config.yaml
norm_eps: 1e-05
positions: "learned"
beta1: 0.95
weight_decay: 0.41
final_lr_fraction: 0.0
Each number is 500 + 25 x the weight over its row's rms, rounded and kept within 0 to 999. Layers, rows and columns count from 0. Numbers have three digits each. The size before them is the row's rms in percent of the matrix's.

# up: layer 4 MLP up, 1024x512, rms 0.0276, rows 476-486, columns 0-127
# down: layer 4 MLP down (transposed), 1024x512, rms 0.0218, rows 476-485, columns 0-127
up476 092:519550527507484515495507509543496503484564541532458497490476481511515489514483473531479537473489468463512490495478500472497475530510505576495485511522496476526471546494519461491527452473516497488460509554476512511496547495531501479506516481491517519526533546471517463502544472495473491539505490517463503462497533514448539494501517490487543490497508480507534475513538491481522477524470
down476 101:496474517478471486525462518484519471509460443479496411561496496471525464472485535502512509552548489514507494494472514526454501491500462475526491463510525503507471467476530468485497527521464476501491494524487467475498499514506486514516518513493558517520484485533535520481502530511489504471525521475521518526511462504511479464488454518456441498483483500535493460449477522497499481499497
up477 095:506454468490491483525458460516512466508491528485501539529514488545486497462488496539499498492486468527482500526480501517486527504524535474531495491545545490461492520473483506483522463461468501548505478498527560490482546485494456486453501497523490494496494517528503510500489541556465528467523531476519478469499490548495495458507500538435520552503475550507550524524502510514491520489492
down477 094:444520547449503501507500516507527504509467488503458504518506456507488499530495519447506478482526540506535481497534509480476523502503443495465533444526512486512479498509523487520487500484492546507473531524501468543454504501504528481472496467453507478500540477500504513506480473504516507492469471541531499510498529502490507507501531510523536521520488485496495478511507562490537441511478
up478 101:483464503488471458532516515477529486486499486446529510539518468520504543457501527504499551471521469477519491515476491539514479502450484472455487500521475508500450476532483476487506467552473487469530486535520468473479467554524560496484504492540524504500531516474530474493524516517508509516503537510528471497497494467508471511535473514545498534502471504522539498510516486472539491512475
down478 091:484482506450517498480551483478513498486540530516521500519496474512532532563546487506467521483535518531505541521470483497510498540517521509458497510465533486485496539503510486476507529456515477521504480535487499483554482464512469556483464490491472458470435523476521482476501469503510522510503486512526503539502445500512452500500489482524524507485505479512514475485518481520499555543456
up479 089:514479463501492446503475573501518487468477541483517493479466476509515509453498518549547545507480517492529537462531497527512534508477518512478468510526482580524508480516533506490509480510464504506503492503507505505519497512511515468448484505511467538479533507473555472493503525551509510470524505529507540456536491467487524531521514506547495468509515479510491502513491489488534487520500
down479 087:493501506472520525542486498489503481517507496485524489498549503451505493511508523504488552509517513539484490468520463453499550500503517458482490494477490506475459544466505494515508456479522505533505518532490459496511516486524494492493507516522531504507476523453488450489511501470513477537503518476502506504494464467480539495518476477520497513457529510519508522515495527524518480522488
up480 100:479528523510482511526457464477489460456478484476498504498505532483497454489522510492504464515493513521469464494449519506498501516541476505523477493517497545489451544491474521523491527510463473504447483491519522467477523492552483521492486484520539536479525479494461538505512476538451504493505466469482479477492513549483482520502509496525432536488546486466498502488526474533526472523487
down480 101:499522533491546485443516498497453479537499509457481491469456485504515521521495546526488504493483448527458489506485467505480477485521500522501479520460465513485525441491443465555522472535438498510485520528530492499513499491532545503514495471487443516462514510503559507516481511494505552507503514536520468495472489486478483443536493482538457494496491524474482469503519518524470445500527
up481 083:480459495499535531459497484474483480472517541513487472531495512503488520460526524522505549525482470481511504510505486492498492476502458489490536484526487545505507496497456472509521526490516492495510486481489501437482510496523524490483490479517529513476496479525427512522556504530490535535526486489517489464528507504540512519521523498496503479517490520475507546493493511524501537499485
down481 090:435531537493442490535526578503493461500509469493497536488493494558543506474462496457502492503493574522487557502470489483519533502506511522503498497506499514490537495502501530512491490524477517506531503489511511536468477531439479473538516477531496472513493506484555495467491550470520452493523469457536536527501520501468537476493498484528526550493503475451464490475514477506518501498497
up482 097:506508499514490531497481489499515530505465538512512497552474492476462518487489498483495525530490446470518527549510513468510487479473527568502440495487528526521509504508495483486513470489492511489476541472497513530499495468495494512508521488507486506487501511501524471499496515500510490479524483479502470490465512490460530537435503488527474459539507482480426496470519502507501461487474
down482 097:531533512470499505487510482510475480501519489465493516500505527523498532531499505494510490470486547536504495509446466518498526480497497502490510505533486467527492511490509534458528555557515478531506529472526466487469531494494463487492479484488509512506487510466533533518484526500503530540524513508496516516490511500536453510572548490478488520495491496455528527497508455496494475512505
up483 093:455502498460526494470490477524515455510471500509481561498518472437535489455546482521505469486511514491499478523495457517473491507523527467499500502494487472482474513440529498480474479498504490507503466543505536476480477499516516510506509471498492498473517482468493513505540539550536542515505486526503536454475567498491453465474520491478519522529482493486504494489459509508521511509478
down483 091:515483502488514526518498532524527491479526489505464482534505486467529523463466528525496517499524451449549497477505487559476498519505483558496536433449500547504520492483469480514502474477498484521410539491484488512507515494519514502495487484490502527494526529480462508509515524469489482473511496492530461527504468497516519501476516515491495495503508525526502527486502479483475514547561
up484 099:507515517497461523487494488505501483555445487491469517545493540497504460460511445463482513496509475503521455522497458499454509507495504482500548489490485503484495469448490537515506520487513437516482516474517517480507494509499505496521543456522476536498495538492471533488505480464471528504479492516498502509488538529464523516513533484538482479493516486474482487484518477543538530496471
down484 102:529497488478489472498485474481530480546501471512503502526496524513490498501459498482531456477521467487485530527478480527549500512497552508492483483494510502531515507510515499500469468547468507520470495496535538503489514519519478497492495500457472536482471482498490496481522501514541484534516484501492520518516465536499521490528504508464468495516516513524527528510514507482500494504473
up485 102:506487494520516465508474518490506500529452505480478532487501489489505452515460474492549475520501461494515521484499490541530467435513472517496491485518525569504477490441471493477516502527495543469507491561506518479524522500544527500493528510512530528498463486492487536473478494457503489491541505499510486489455471506463508516509501481521523458513494529500533524500501487501476507517485
down485 100:504479531509532500495473537518514509558507495517516492502446510454474501512496512471466508516534488528513495485419508486502542525495480488505488522508463509493542491525486504495483542505476522495497506570502548524490478480515477509504507457495491561464479476472517484488523482482477518490500488528506479518507491496490456478492505459487518505472493525513509457519523506518472446485537
up486 110:468506490505503513524469496485510530528479491492499499535544517480504471484499506477535531500492496454503518500511548529499472457472470456507485497534526470518502469515491513509536497507483528500490542531505524477512482502557510497524508534535493514494547484485486518527515484518543499500499489478518489483488481476456480509473513479483508507513526506460508488474519448510519529517502